python train.py --n_layer=21 --d_model=128 --n_kv_head=1 --d_mlp=256 --vocab_size=8192 --norm="rmsnorm" --norm_eps=1e-05 --rope_base=10000.0 --init="trunc" --init_std_o=0.0 --init_std_down=0.0 --beta2=0.99 --schedule="wsd" --decay_shape="linear" --dataset="wikipedia_en"
Each number is 128 + 24 x the weight over the matrix's rms, rounded and kept within 0 to 255. Layers, rows and columns count from 0. Numbers have three digits each.

# layer 12 MLP up, 256x128, rms 0.219, rows 49-85, columns 0-127
132153111112120169115114128114136136131113133187123106153158120156090118136095085158089140127091163131127082116077111111164169133091135133114152158079139101130147124104142116098134119099135111122134122090133083111151139115122164118144122167107121122116146136171093142105151132138081127138087130136128127151117111098139130101168125122152070108133136092131097113148117154121128116107156
093075163072154136135122106148118112143104157082166136109150122090095133126146130120114140132190124170133086131106141129140101158151135135150184101121112120115119106166119123153101116099107121137086125125120118098156170127134097137116118132117128091106096127116085155155129156117094135132105096066126164124119080137121117155125108090096139112155141160105122137105112150135145125104122
151104082116153122127164125103172156124144122141134123153122157160120128079113121110153159128097077172132133095138112120171125084150110137097129158133072117154133144082131144115136114159102155133144110090111118132138114136104149132107074137141163121128154152146099127160067139127172150174148130119125149134120116154124147158125132157122135114098122151124132111162124141125162098099133
090147113101147106090167149139159166115152125139123161138112126115149160104122069124102141127092116139158127116119095115142113114116129132116126102151140156114134140156126096143130145118133128112154100143070077134168133127129181112131167119136153123139151120096166151117104142144150120133098106144134135106140069123144158118129108073119140126115141111117114118181125145151130110124118
100160150099147123137146062134116115110128133126131132114093157111138108120103119171182112164148140146134124117135115104164129133113114134130140144158103126133135126157128139131162129121107142114080122089077122104171091147121080147125129128130122067158152157099115105076146169137154137127106117130079141089141128141144149106139140104148109137149081124125101153116157147161126126097132
147094080144133117123156158110133115116136130157113131183140144156179151083125140109129130121125129135147147155139135131142134107116163119106148174147117130146096122094098138122138108111160133156148146112116114136141184140128126127100130116157137108176144097138135144123085105104109128151119133133106142121165125085104162147122148121123104138132132124123119117132119107116156123098138
168120088170111119097128082156182129118095126095097105092135161118151091140142098148103140116133109097106116131098084174139107136122112129106093105138143100156137138129134077089118138115135122085132140138122127167130149110145144142187119125147133100090138134078121132170072101150120181150177141130133132110112139132089134129103109169103119134151089170098133179143122136149140156163176
115129099108206137140154145124139094181072131120133154140140125103175111109135136127089092101114128118061123111091146097108104103180121108089127133137131152087109152137166085104114126157110177148150107149128136128138106116126095150147097131114129155101132160121082098090104150146115127148107113163143144118131140198135155143109124106139102178130191131119091142163131120126173123154148
138163178137108153151136131102157159119110111168128092123087124074094162156114154127132117092116154096144123170124137137114116139089145113155142110127136137108092105086163121101135103154125138108180084124145081112147138139139129150049145117128126081108099125119167117144181097140088118119134131147188119119142116096146121079123079149144146094113174138128131115073113130126121103153119
148126124113131100133124132109102132128147113107120137148184140156130127114153114163124128183140086165138139107141121137121105089154105138142131131108129178111098141169132154117149137114088150165155135135145155160103155124165110110151120107120161107110139130124102138089071119133135123111149093133149142136152092127182114099128115165120124089118109169100153102191073130144137143129099
079115127123112121113121130161162120109127190153114133145130161118125120123135149148156118140140163129102150108095151128123146173133122101125131135137160113124140162108149135072103170146110112158140147120150135138105128167126138120136142151155097145136140139108138122118131143138131120154141099137084163159159101133138127161083101117126134164159131158103115138152137120086080162142172
144104137132104131142138117133131109134129145099143111147128107120137134166140122157103130143124149134127102128158126130119148181148107146114142106141134127134137129145093146163140079130103118157106111140127118143097170122159162156067117131107136158149173101111126114125150124132113046148091114122185115129114126113101095129153091112148176179146091095140132116113121178145106112149112
077150096109089107112118115175116140118149144178142142133101140089149136120094125138108165144155140144122095096124122090158110162123149149120143143120139151134144111147167170097107139151157157131180146143149118144143123106143148103094143139118097157126096089149131150152148135170125176117114188109137147113105148152082097160127153153135146145102122135137130118120135140088139183122125
120139120155128124162164103182117141124090104123088117156153129152099110159117163110125163118144142141109143131109142152097137115152095152104100109143120107119091110131162103093113126073127096089138139115178107108125207169116091091132086098162123130119117105106153103151175170108142124131172106136086097179130101135120147153142176144179145162135130117152110069102115129151110123110134
135099097163158139120180088113170126171103119149157116146125106131150118122144126108146166128118168181117119095128123109116112113136144104080139157138121135176119153106138129132098102134074138107100092110118132122115147085135129161113130109129108127124111142134132152114095122170140116129141138139118110163074133136155113167123151123137135117113138110138123138165129140091117131112152
155121157155090134149133160134119132114125163162061086091140109132158111184130117097142135100076154124151163128123170152096089158096093088156155167166101206162176106177129139163102158134128071140071153137156109102124120159137156148147131108154085124141088135105135108155142158093128112156087109128114136101115159117188132093129120114142139127127110139137130184130162118126161121153137
136164117111130139178145121134161147176148124118131133134121143066128124131137160120136102129102124106168121123096171152099133143117141147115095183134103138141128129132144151144104086113105111123158144134127161121116103127120139111140126105135131114142147128105099145140115132139146105151148140117113144115120138094155103119123126080122097140120102144118126093189121188092130152100105
146135166106133137105112114105145165127154128097121140142156148098102152118173137135176136107126130148101124125146148107130167131121149132149124108133126144114159154108151122108136110161137131142119132119134107145121146131090127109164127143125114131139107150136119111132119148115123135115163124087129130142074102171136155180130108143146148142126129121157150131125131123099144155131167
099139092122079106113131139152108118137118203135135140162107110127137158148136174099102163107087109141123106138112113125100156126102094086163133164150151121127134131115134142162118112112159097141110124100148130155121133120169149128150140136143090143138142129128172116150128088151107099163100157170108169118168113143107128126176116120130104113128106126130118115127135097120143120100138
127103133136182104138140122187155117133136172090117174135118149114114125095129094141150122159123142109125188146141142105107114081114133130119109126108123140098152130167053113103142131091143152174104172111133191171137161109134131125084118126137083073127130094135141140116140101160109152120095133156103161119136122093102143095145119109122122157121138145109153136140107136101144147132127
140139128120160160100128113113140131154150156167147106154114129067133137111133121104118118136132133115153123108081147198141143112121117136139125126125142110150104142148115135131165102146115132134159114094126160152118135130120112089104127146120118158127141111151138097110151077135105156145104168110134134122146097104121091142117132126131133103092145117129141149129143114089101124082163
110128129144141167094161122128105140130138121139131115141156122109145125150149113152122114144116113111157139113138101134100092131148105130137135131123109129106133141119144081144147105069105079091118114096117127085136127098105149120145112133128123147134141142108117119123128151135126142107126138129119159148131154128126115147135097104138089147140117133106125193145125119125127109131112
132121172094141116125174144123159113124110147083127153149175114136146127114139081103149146136081147136133120143129118108141116127120144148142150129145115132109119100163130143152154127151169131149121155135145125142120138123146065161096147155094156110158098122088101141141101156091114092157162154133144116129118127086107102118139144108157117109130131124118126176113095137105144163121136
142117160109110133124144144090136114186153136117160114095104137102161122151128084156115125119136155114105127151104102109166160125095143157079109113101153140088172117126116108138106075125144157114111124162142140095138069146098109104145122117059137150100105114102120160132164141139098132162140095164103138141153162108129133172132153104126131098146151104110106104159171125160104198108133
129112140153106133094117094115105126120145150131145125142138097105075147129100138145182119148145142168106150129077099128161133158124081101100162113103140090154126092143149129159093148101143134123103086164124129136119083111119110177107106079151162130121156142115163129115144115145113127141123147137150113106123121131115155063110148165072128144085136103167132128146162146135146140161139
113115115080147147125084171112139112118129127155130125105113145146157097143109160097151132157129093122141152097090094140132138091136132143099170147113148131140083098110159115118112111154108135125138109129141111127152099143141139139112154136124075133108131134067178113115112124142106114098119163118111162122148144105128138105183111124087194132163115149135096096120148129166168139077128
126102105145073169145125159134127142121125120123134140087159146134146143132071118133148127141166091076114174153097123128076130123122142098118132069143111167118156134149094131140126156096122142134125133126126123146079118183159151161077119112165163126122194122137160151113098097124131159172163086079126118131085126121136132138191106095140158071077131130125107087120161185106120127118124
116173152151128140114120161135119122127170132086126099111115108157116161126106115157128099168112086150144104121083134126121148111119123130139137137104132093123124162114136144124139097162107129154112132082149129143119130110091161101130112109154089078174141110146123164137125100122122110114101125093138138150096164130151149144169137130119101132122073155095122124137112143138114184130123
153134143117149105141137106147114117108109109123124108136096116115145145077181165107113150143177114100107114124113127162116099136153106105124074193179117121089125107167113114100139146191149079102180122154109108124175141200123128106138128120124153110118139137132122139161158133173126118119098134118134115122130121107133099141126103158141149092113113107117107135120108154173157110135095
169132139096144127138134156148130149128132118144121118149144111092108143081114096133102131144134134136167141120155114088108137204142118146144109120133146122135149109116095141108163153116146137139151116173133153134133118115118164105167139152111169127131137125118195148118126111124136126119108137099092124089142135083137154118115138141116145136107113148131143189150125113130150134130098
103148139155147123158141130103147167106141133128147160131101125090104124169124128188164109141139138074182143143127096103154159147105142164118142097121075154133119124140066129096085117111157151125127149132119111094120130108127136095122142114142109134093124150111131130126083124138169108102148124157138134130121116122117131130126114077086086156161116112142145134144119109133137076144129
112079096111111184149120113073143115109085176131143087156132089147095155113141100123128118127091110090131122129137102126116145134146069088107121158156132132180141066125150127088145131116128092183115103129082133136115146138124117127094124140137121100103104122071109120163150132157119128134111164125087139077146118146127136128141153165154157140139069149126124153116136125184099172116136
154092137097127093090116108114145139154149163149132126117113131121108090110130105119089134102124119137115153131154101106151119126161123114140134122136119160146156112115175146102092109122094152124126169148127130204141149146114129161081141109165179132142160096158130112131140082141095122163148078110114120107196115176117129149090082171127177106098137163117106143147097119147108136112148
137110097068132135121143153132118099141099114171141109133144131120119106135122143133183136133128141143125162148140102141139130102130118136154131130097139150146111134115149113119126123121146134137170107135146132122116117130111128131119117130128124087119161132134125107142113121122095104131112124122153115143114126144133101115148129125109125119132132118109136138135130107156133137125103
139099127162104117139112090103115115112074115109125117127124142127178156155114139079105177142138154108100137140085140142139164105030141113137140134166134125127163148134123156115137126151141129127157115101129125108146170150136099075118158113106139150116113114115135135168128156111106117149122124125135143105105114129136132116136156081116127082124085104129109113154144162126123119082116
162173122137116131136158107142135114097161128136092102168132129130141146100099123155112137131141146113149130122109141104100155151128120115107126150136093111168122153083162114144138100095113128091089089146136126150151157115123073140116120136143100132185151147112136130113162145076138133135118157129137115111158152128150107099118107178113115110129135117166141151047179097074129138128112
165183084091134107170135138150141146125092167098113148095135155096096104114147085153174109103105095140098098132127140133070122113130134208135126080136119152078130156134108143138141086143086116145146146119104086138159132125083157142116137116179125111203078135123119117120137113127117134132168078111121143130127150134127118101097128137154145147127124149145102150080145158113126119084126
# layer 12 MLP down (transposed), 256x128, rms 0.21, rows 49-84, columns 0-127
104101113145138107115119166090120131113127151115128104106142072070119153110095103145092131100089107104072135143157122141125137117131132158116180140142126138112158118072118126112112142107068136138141147149117128146134120147142123118127133124134117127137103164132108140129101116129128105095113106154100128132144119173178126102166123125101125100095115133155100119146167134158143119138126
107125155131118135097132129152132109161065145105170147113129157164139157097103133126097110093159146161099111172137133113086134137147134093105098169074098129095129113116132119165149116136107118110169128110122137128150115171120164130133142127102126093137119096148129133134138135102114166169134136103071096126128142134105134100167114179103104130160125132096096134092091122152169130092102
131111076121122128139149091136178151146130116092165149128098181155110113090208088158158165207116122099106137105149147115087120136141087124142124118133136131135142124107112120120116129123135152112169129131115077114085108151130113139145125111135109094145141125121113117116152128115165124166139157136145134141152141142192136151146145096135114128111150133109125131136128146134141131112174
140147168125168109115100156106174129127148119124153091127136167123092130093132152138165137122123153146100105153135107094140169134135149150117121115115154121162120133131139137152149146139162154132144096125142103121169128085126149148155122166123148128128109125135143149122103113138180132138166083106151103100090137118117118117147172125135144143146131128139063147119092133138138138092109
116115110145155115151097126161099120139117139137119122137166151120113119085126138094134141124086135179099131092075154128085122124094149122131158157094123154098151129124184169136106134114100116106137105150082154141109129148116106152083140149112126132129163129112135122098119123123107137165139176110149157125158114110114125118123119107136188104127117126127123127150104139135084115136140
111140136174147126159110102147127127131144138073177131089116132103119101112071111115123139175107118151104123120129146133134145159104107126144111113130123099126183105163161133115086132132106102123140108153163133112125078112132131120134133124134115119115114129102138141105129134144108125131153106157106139117134140133141108111149122156150107172132189138132131112140161127158080125139125
175116167111136115160130111098090136086126165122129089120138101155120127096087141132117180121069120139122083094129110116133147134152141134105130124136146127095153138118101153138134092177161113119151174143156123143149164091114140093093163092099139177139100108116090095198127104169158108117144133091151137140111107092147149108163129077097171098163115119100126092116099128132074166150141
158150165107126108137116121149141074142098135079156125105137154125091106162114135152153112127130124093150103116113127147154154142133098128137121133173126142121143132166103160142144072163129121131220119101187096108145096128103129126099157146119176129125129154125153177129068130149126158121134093137110078168141176157121147125163148144154113116134144117081146137153110092101130106092108
101114130148144135128107122123134128136142128118112126148126168116146144130238118119129149135103098117135100081112146134118161130135108140100102116135117146076108122132115158087138105133117102148114101119133137118135085105111103126147090150136095131118170166130161124113213130091113113143114127126161090137154123133157112127126146136099136151106121123142126118111123137115162120124147
159110152166113222154128130132152161108134156163116177106110116129107111138081112168139115115119139124130118138112093121152107101135111111119116137111095103142149169140099143131106141110159116135135120122173134139157097172159124122130170111114119138074183147154158142151146164114146148111123134129128095116123118124123075117105142147121100143106125101146168132097154087127109126106141
099101118100109139133165138098152087073135135130148154163126087126104118105164151102125137130145132105136106130138157109110115159129110150114125119131133167138134123112133107074115146136132096142141118132140146099154139106139113108146113132137115148140152147162130129131168098149103081082115133120162117121129103110076141121112133151119124146132137120153106115123144099134135175154132
144100154145133128122144107118164096126109121134115154126132104145089106144150147129136105162126123117155156128102142103110131107119134050131140136120098103147086149137132141135149122142146132153142084113120097102171125143143133118136169136139171097146144111111075113130108115092158100174136106031148112148118129093091151150194113110146152110081091101107096128102143146153113101126108
114140089153166137125153107127166115132136148117145086151116094123121115148180123137117114075109133120155124108139088147114135135085185139133127126154114113133136167123116127110131158129110131140128124138124124140092150119114137108123095169165163109150158144152150162145108143091115131100126132098134154131114097122173168171138090104135137086120109089102130133175126172097139119112129
114085158112144153124117114140115085121101091124141131093099168111068122157159102086113158157143129134063200120132106117133138114138111130152127147111183113158132137121141108115087151117075094140099098124122122125133121146142144111132130145179115105161074107158142095091070163124157154125142082119136168148113106158157134150085139164128117153152139157104145101100128151128148139149188
163141113119107097141131141131139097120101160152156126132140099137127152109115145135115088162103143113122152157153132141121136179147121080085096116137122101138137110119142145129118102137127083115109132141132133137116172107156098135140166113111120090138097164091118171149132138167150123173128122155133090178079120150127100132157130152144147171102121119160071136125139140108106114135117
163098138138139131142136147091156104108110139172113138113081136145113147129141121147143107124126186155109143116119135110117151127139160085136139150127112131108095164067131139092119127140119108142138134104176141116116189105143086096181068130157111132143132128118168120150141139117129105125186133094104129147135153140118187140078115140148163149144117140099087151122094112127127147151134
097129127121132199107125148117086161142139115132085153159104139101132143136103176104100106138100108122093148094097081143121123140142102146114118141141116125098116065118184141134126142132127131077118114124140113113151138101088138134112159160117146125126113151134110123158091133129122125124139118102076114080122125097111111155113124135158136115144122092101134149148109124110135135154117
126143116149158131140137135119117110110149134139146073123142133165126102139119121152133141140142119108124103145134157111166097092142120074130141147117117098145132119120129150109133122105143096145137090108128147132101159107134114158126114135132152150092124089147141106102114114097131126130142118115166125110110160172131159090139130116175150135144114126124149107103146122093163137095150
111110144138137155140134149163137149104074117064099157136127120115100122125113101148157116160135087090124098159112092114148109101124131137099158125129085108141121161124152154125136152136122159103160132154151178115130099137137123212133121163119142147111140146133110128161105102132166102111142072108112147114143123116098118112128144084110126176103119152140120106145094122102108116142112
140135174130089123134123087069130151127116117157146169141123118091149141140155148177100124128101135154123128110130152098135133122101103131149149124139099091092105145145112145153091080144157129160151136153123137096169100127139149151121161123144148116127154140094093131120138125104156109127127111138096127134121144156139136169134148114116150105137128133155116117098161152143125152116130
128130103130125115109083108149102172152157115131111159128151144147157127115155112129121091090162146122117155130165143148132098175106082136152148136127167113102133145144145139124145145112099119127099123086133086105162151137159132132152130112135108149100126164082102162113150117097133124132164113104103161135114135109112160086143103149136121155105135121135163153126125099151118104131101
105099121104121129171140127128123124089119141123167143140121146177092144137148104101137163143142140144108104138113155159124119121105165129122101099116119122139107122134129116100089135149127117103091134139125124135150119113141104164094110140118164148138123117149133122125157110143159128165113115147118180159119102123090146153137150116161149114157165132147106104143152113156136154125168
105117131151146138155120119101107145128150106156124128112164135167130139123168152143102117149162154123087125151115165137121161181138139123140131085125126117136131122099144156115149103094127120140099125137121151084168104142142192140142155140169075115128125152122151120083116121130120146099095141145166119130127071126114124119102111073119120115127127162142154165117142104103106138118089
112138117097139135136136155110160085115147117120099166078107097063160139182173116123148105162147135120132128117134092162117111086147127132056116091116134096133157169095122120095117088123122163130147104136129149109174091138145097157166157117138166124148064144128134110116162127137147140171097107133096109107118144164157140135100175154137080119149120121134124137131136136124117170121079
147088165182152143122103129115112144099154134124148136161115120115162095124095107148109157140155120102122115150132121122147092136130129103106067165105153110147137117131137141105092119168109115107080131146146103143109159120105107109181170147134086127143129137159136100152141124137151150126113106132078135126108099117120098138124125130110070109119122112110123097156087090091139099152122
127150108094100180107112134065172110124159063143110100141142104142146117154125141114112111117125128192136139116098110135147148149095129126103109155139141105097070136103160122092115138137149145145144113118128125132112111117124107127171132123126108137151135149116189092107125141147145181092142110163168128114117158146156115151154148111092129103093106150144104143133125154137173136082127
132119077168127086109096171129079128113098119102148125109103137155091168133138131128107160142149087128103108118095090141133077153147113150114110079133093104169121128112065113167135118071134133134115155133138101114080142103110155188144123157170174141128126137135148102172137065155141114117151109076167119126130113136131130174128116142106161095115139109135134135116117126107131097133123
109119122111093132117099117136087142154106127133157143128140158106161120125101113124111128140128156143106120115167145146157133180110123147115119153145165130132096096136109085152136157139155126123153116148134107122114060125134180138107136134128145136139085115133138112098058138112120108113146115149142122110144117115131135153091118114144159100140147149107155132144134116094161156127134
090133106182142110153131130087129147119128118139110134130105110178129087155121102184147091156131068097114130130123127149135124122167102100153134113143151144094123157139157112151119117076104126123131142112142156128115104150105151129129102134116156128108110105096066083095184099120164116125092138145130121119117134152093143124096115131118141131125080157146190141098139119164096114085160
133117148169137135144148135119094146100116147133083146161093110145107122104111155124131129134089113120103141137108130133172134123131125109114109113156113090148106144090132097133119117121143110136135131093104119125124140108119153135110088126118144138119121127114136121101117119126160125150169091106160121162061097161099138143104120078154139131110132113135138113153137129169117124135142
123132140116143147139123165123141120163100138123140138119150111122126141084085122118098133111081136160093153118106148102136132134098155118139111164119167114135132120102175123180138104127093120113157112126109123093123136137133124109156121130116122153196125096163141115152102147152126171144124101074101130149123134133133164121140129140094110135105147149151136128105114120109101174071150
091182154112114155113110103122146112119100164131141102132087083146140140129114128133129116146084115118156095117137117156113113111168162137124110122142142050191135055170176143133131131123137098120140176145142144124153139104117117130088151143192108139122146142111123089180090171142134102138193146182107141073144121107163137135134145123121162138172111139091106136119106165103117102081110
140093117154139125134115147106143126094110078116149060125180113095074117073080117120131129184172117107098147117129118102129152109063102115154127109105109099140138133160161160136132126139141142100147132126138131143131169191148145148068112105137091134123147164136115126163188131124131151164165131084148115120117112142145119121086126134158150134114148141123128119159111115134089118133129
136135166138109105164076124137100121150093123109132110138146158075152129128099125120117115098156137159112119140165146148123098168102124150149133125144097130172140117129092120079140113121110113138126125154137148102154147126108132135106118138136158101129117133151149114106081136135088152118122129143111144139094122142159133133123106116135149104109165138088141132129108113128110116128091
159119086102128109159093124143129085110088122167124111135138119146148115109101165122125118110126128107122146128097142151135128134108126144116157096128114099108114141121106133127154125109084132113112150180179122147171126105170130142130116086106133152148133143104126154161148091126159138178122107133121168122137130135164120114166121111104096124118144122088064111131143116106145117177095
104126141154130169131119118112133158144106120147120094116140120076126132145118124142137107159106137147150137127158139121061088131139146075129086152100129144109110117137122098110109099123110125152142107095157146136132139120122156149173161107171138105122125131134144094129122134115141132107144085193142142105160157133063098150173148125083126128107111159114114103115146174151141137084133
# layer 12 MLP gate, 256x128, rms 0.213, rows 50-85, columns 0-127
080117130105129161107094187118116125126133139118148126095164139157137123088143089136151156103116107154127085169106145140168132124153100125106142089136155140150125160132122152145137106159140095108113101132130095152129129084178114136120124144134116143125136108142113126122100129111106144169111123146113125106111128120115110153121140146121147123147137133137145125125161124091136143132138
141151154130093127161173119133142100103155120111137174151113123161137136106163194127137115125167137097089117165129113117098118130126135131130096131121134139117175127110119132105137131122148124118136118110090180110123140114103109110111138128136096108125117128106166098121145133101117123107125124120167107144107104115143151102143132144105121117139109146115129117121164123153139119143107
116103119149098133148144152148118153097122108157134129123098124106127142067168144154129090126133126145093128111127137121107152136172143117109121163103094161083147154159133135091131081108164116142110131148123176137119132164113138100117114121118137147098151073140164092135130130122116120114138146140151142143107150104129121133129084142120134108112098094135124112111182138090191091092118
137144085154145115111117092130119146129155180128061117155146161111110144104095124105173161102165087136150152130162168124136159105173130110116113070105141166124120163098121131144121150128141095127138146151189127145112127137136105151151119094138141158169126105163130126125105117118117147101145110142135136122113160107171106106124094130110104126094123154145130157128122108109135138155165
141140119133115119105134165126132132143095086139113128166142116136127118102115154137136111114183131111140162154101164128136108116126144151138153103136128129123089122131113137154118128134163178108102139099132102105148173149138154153079151137137155206139127155113104130141114164127141136141113137143120131167126139117117156153132110086128146089117114127132172163118096134125166140142151
150158113142146094140147097172131118140096123112144110081138171083095156128120162107149142137147137073104143145135127148194148121134131134111127081127140114094149110114096179140121112139164108120125150115164117145128066122098120112151101116138157094119087112126134100159124130075114133121143145131098108141132140105157136101124173095185122158122131133146140151091114139155162137146161
126113103121160170117157129119112112084166131155085089146153136112132140101194131174162105160157112179126128135179121150134107111180101111165117136094153098111102154096115137130180101126102131085100156141084135088122142157104120125125097161116126123152142153151167155148140143111118120068136151141138137118105122126108136155129121183191073145191145072127145101105136156109124105056157
113138129169119077109156108115121145135142135156099080135145138110139165100122118121118136115125082110124142087145122093133124149154142126092174079121186122120107168119092141108119105132150124122157098143132100136126084175129112138159103116119122155117156152136190086180112179111152133157135122107083120122164138176143137115134134106134115119083164109146112124126151189112186097112147
149129133112164183148099120111148132072080141138092110114110114122105100100120088167094120106091129110143145159110148127146129134123148138127116100147140095115183162076165114142144121112125103125123128126110129104138112149097167169083162163123113087129145121133135117140131131131144129146123167137132093108105110138097142098116157132163141142151136139171122118121128116143131120152150
130104127087116112164205139117106147117182124159157101118138132108110153092148117135122127088121126105139100102118104138118095123106122140131099155104129189130122111174141107113128088115098134125135118145120146146096143129107092115162135121090118151144120110151108134127140111119117098134127092129144112157155159102104128121187139171123151144149118110136092112115119176090126113135086
137094131097126110139133111148131077139109117178101092156148096115127108127152097133124155119119132143138124127101117139121125118126116063098147158082082096126137143135104133145098134107120132132108131126131137114110138119126135145127135129104162140157192123118110131091130094117171144118119143074158134126142090144102119183158096125114144131148129163134137173093084122139140146097115
096108129143132129139106130135134185101156146132098075118115130105148159074131089146145150159106122090090131120144151127155140115193141120095149127146155118115131156167128147152160098090145134129102114123089127151154125137138132075145151131123144137114197119105141134121077148119135116131157126133117111116091131157126121133137193125112136158162096140120126086133097134127135184179177
144132103164102130094098127131130113131111112145121101124137170138086151133140175140133107138142119134130166140160122135137140110139106110174098087127141122087089163145069121118171112098139131136094133124132123151099194149148096118143125094158097153096107112111111169165159155110142114122115139123114123149119097181125098142155199122148098139127107141121135134115168113136122080113145
157113122167140145107160136148177135119091107134112117111137145116154138150116145102139106085107089124109134159095148087130116090129121137147140063135115123126102141140129116129136145101134152118129135151147132105156113154085105109180126125087151144115165140113121102097137139103086108150114130123131124114128121115122172114110137094103107064105162135108117139142110114147144142085095
098129155088143119126163100137124121129114113134102154156143097145174183137139121114096163087141077145128204140084131153168109102135149106125100152104131112100140131152080142114160115104134104151112165083145133132151130162150078122141171120126170137155124137111119057159081113131162120191121141125155105071148126137151132114151140083123137119143092019144083142115190139123106108123111
154136142160138104105141136139134119125145154177093136117138109166103103076157101122130127149116141092137161103159153121121129090117138177100122110133107132144123154174097158126149125115153126143079112137121124072142133113062144146120125112169115103154103151143137124133184100085131157142123102132128134135159122160156161106115122127151099149101117125191135134132143107146140129119145
131120139131148149137142117141115152123137117171136146142116118123119120169084119129133101157109105093139119153136101125166123133133089116106141123132140101149131148123134128106078154126143130144136177104149145116123137149154128154130116127114096123145162139128117135180109132124132131136115118120130161180181117136132125109110114165135140114136100101158133101133133114161147118164111
113175162150128134107094129121130126093142164113095146143111118128076108153185159117169117123104100085141120130117115113111157141111159115117119120119132166141173128165114152146124121055117160155116133125160113110166151110168149111131164125107121160135085130154108139116133137083179139144155104147148099104106128130177134098119153130101120127101125183125109132133125166104151115145113
129120141138122069158156126155109175158115113122133086137150131105102127126127125097155126126156146098146076115125134180131113124138137124129165127106107150139105088102136133160145137099167091157133158165157155112116143127106121133135166098097170143155159141040139101141114150132146112113160101115105104096071135116131111133124134178168136115129128095097102114153117105123145142125115
118122134122143093157077101176171148170133091125088165114115122121142122135120141177122114138171163143084119156127124109111134150132133128122123146140126160153139109125144092128095130108138130165109124102140137119100112136121138131193134154104133123118156108099128148122120106056143115109127134138119175105113133123105149091101138117098126158175137138102157165123143150108131154199169
149110118121144104152151119130136131144090130148142147121130132128088170136106154090154098112132130115109115110090146139128146130182149134086112161152141123147181151134116165129127151115121119118116153147123116125167105157130108147150091144128095108119090146121136123109106162162125166122152114180137090163097134104146153134118146122129110123107110127135139116144164106151138123126153
117158107133168083120121123122112112117151092142106147164097151108100157134140139113156162115175174143152160146172141119154145089140132107109103162119137159103109162142148110121133080161132118128112123144130104165148089120105097131106132130114104145122139155157157125146156136152171152120160090133125166144144144096158178085129134149159108124127098125139122115089160151135093111159155
140105110072122148126155112166133123139152162157121120158082156122182166143122129127131158123147091159128127161119106090172111131135104133181107125113138120124140153090148127078155068139168104172150111123128148147185103139095150138149122103074143127101137118153126097165127113152127126105127154132168147130137113122124148147107170134134158101129088130086078106103138132161151144093153
167154090151110137131104094108164123144099149141125166103124118123132173166139141133141104121098102166123145118111102090119156107135105072111142060137167067150101156123103098145186089115130156142107116144108094147151120132115150155145133123111132136163109191094147132130093129080118109110119132119121129109144120167115141117144134177170150161103144152098087136143161160155171155172135
126166132150126119150122117103154133121158152128153085115147123100126151112143088176113121141148114140105103108101105170104092111103130113113156165131153136077110124146099108155161116123129121130152122118165102147138156145100097144101119136119111145109105145113139098181165122112137115121100140147111125133112102111171115113143095150134104119132084171095087140171120124097126136142145
158136092161150120110119139113183109150147111157134143117098144150125193145148103147096141164128139129108093135187143123131113154156101142114112121089162064125122104083140134113160079135094092119123133125112179137116094112109099130107122133152148156089116125098143123152179139156113118086116159137107169140064081126065163177127144117135115098146109074085153109151110144107143147150118
134115145121122135148120153141104174084115137132109104118136124144123163142080109171114137099107149127147137123140166165115095124149117141133147128100129139148133158138122159159137148106138087153155151118155092138140104095121185131128142116157099144152108165126136123112093140140103115131131081126138122144131167136171122148104132132125122129100107151119127147153139137119150165117138
148147126177101145153129117070146141105143201096132083140133119071091171168160071137153129147126156150146168080113154111147127101136136156092090122094085107154123124156113179122162140110099153138076133096184131105129124110137128118124101157066139132145125184121147159131099131083146115145086144119149115105135127133191160130131110156116104164134143155116140131097153115104131132123122
065105133136169108110136152114116168107088138125103121132162167124088097120137127152138159121151112108114126091099107149127114109145135097108138101114093100183097133143106185141128132130117144153121136139102125092154100133113128092125136116117122100123142159126096154125118142117117109134130182115111142096148108107140141083110129133106114143170132134105118117120107122126155123081136
142149096156138138111091146112143122126110105097171135148117162083122120111136129133089120130130112113118119147156139150139108122157133108135132121138150101212127128114111130098098140124150118186108135131134122132133126153133123138138137155124119137131148173099121143116093093066152110128122138141157076117104108139110109118072131129160096113145118107128142087133127142132130131116170
111130117095097142132130088109135132120095117120123123133134096137117142158104100170140136165116157105136161150153126130154130104168104119145126164136149103153151113160144163161162143108137124126108085119154134118109131147160118127131140136156136122083122114089142120130138140106139124149125124158150183099118114106140151108095102083132131088155102094112107135107154132103105133124145
119166161117180128153141121153138151111151127154123153090136115145141132106110155119129120130115113103171119087134122137123114133133108110089157136098050131139167156104164146165139148125143093120118140088127105093092113140124156114095101159138158094151089128128114106112149155130106122144086162114122158170130120131096191153153158110148084119071137116088155184100133120188154145135183
122123116077163133147098103132113107132135122176117088111151132132138104114120165138126115087121122162108156143118153169187104122154120131138127143152150116170122143145132131145157136123147106160136108125132158164102153129096143133143140089168147121134128115142128108103094080129123110129124125125145078138131106156134161139144132110102120104104175152113122141141110121117124103159113
110090103145108114120146111133145166152102114157112152138100150141148134141126130098170147113128133111115137108120126117159134140124116113097072133150129121156119159115167123133109107134129143154186149099114167112114156156097106083169129159105105147100109128132079146138118098119137109126140095144201118099098134100139122132111130176106117127118122148101138146066095164090104107113124
166152123145115170153140123113162091129139116153125127164166157175124153123160134120122112109108126138151118092192159116155134133106117146141107129096148119111071150125088122172152056113134079105138142082141126129118084102127143110153137122111104205129082139141120132076123113148099179103124159074137156131131088133134121091125143124165152120053093131100146115138128138126109129113141
161126131140109117141134093141133161111112105129123147134162106099110155118143122115147150147115090162139155134149149137091159149122116119110167080149146150122116136105137130121117122177177114138169077120138119161178135129159116127127160126138088140104143142132124093153160090078129127144096164127119149125123121117120173111161113114159136176121135130137177133094154159136034136134103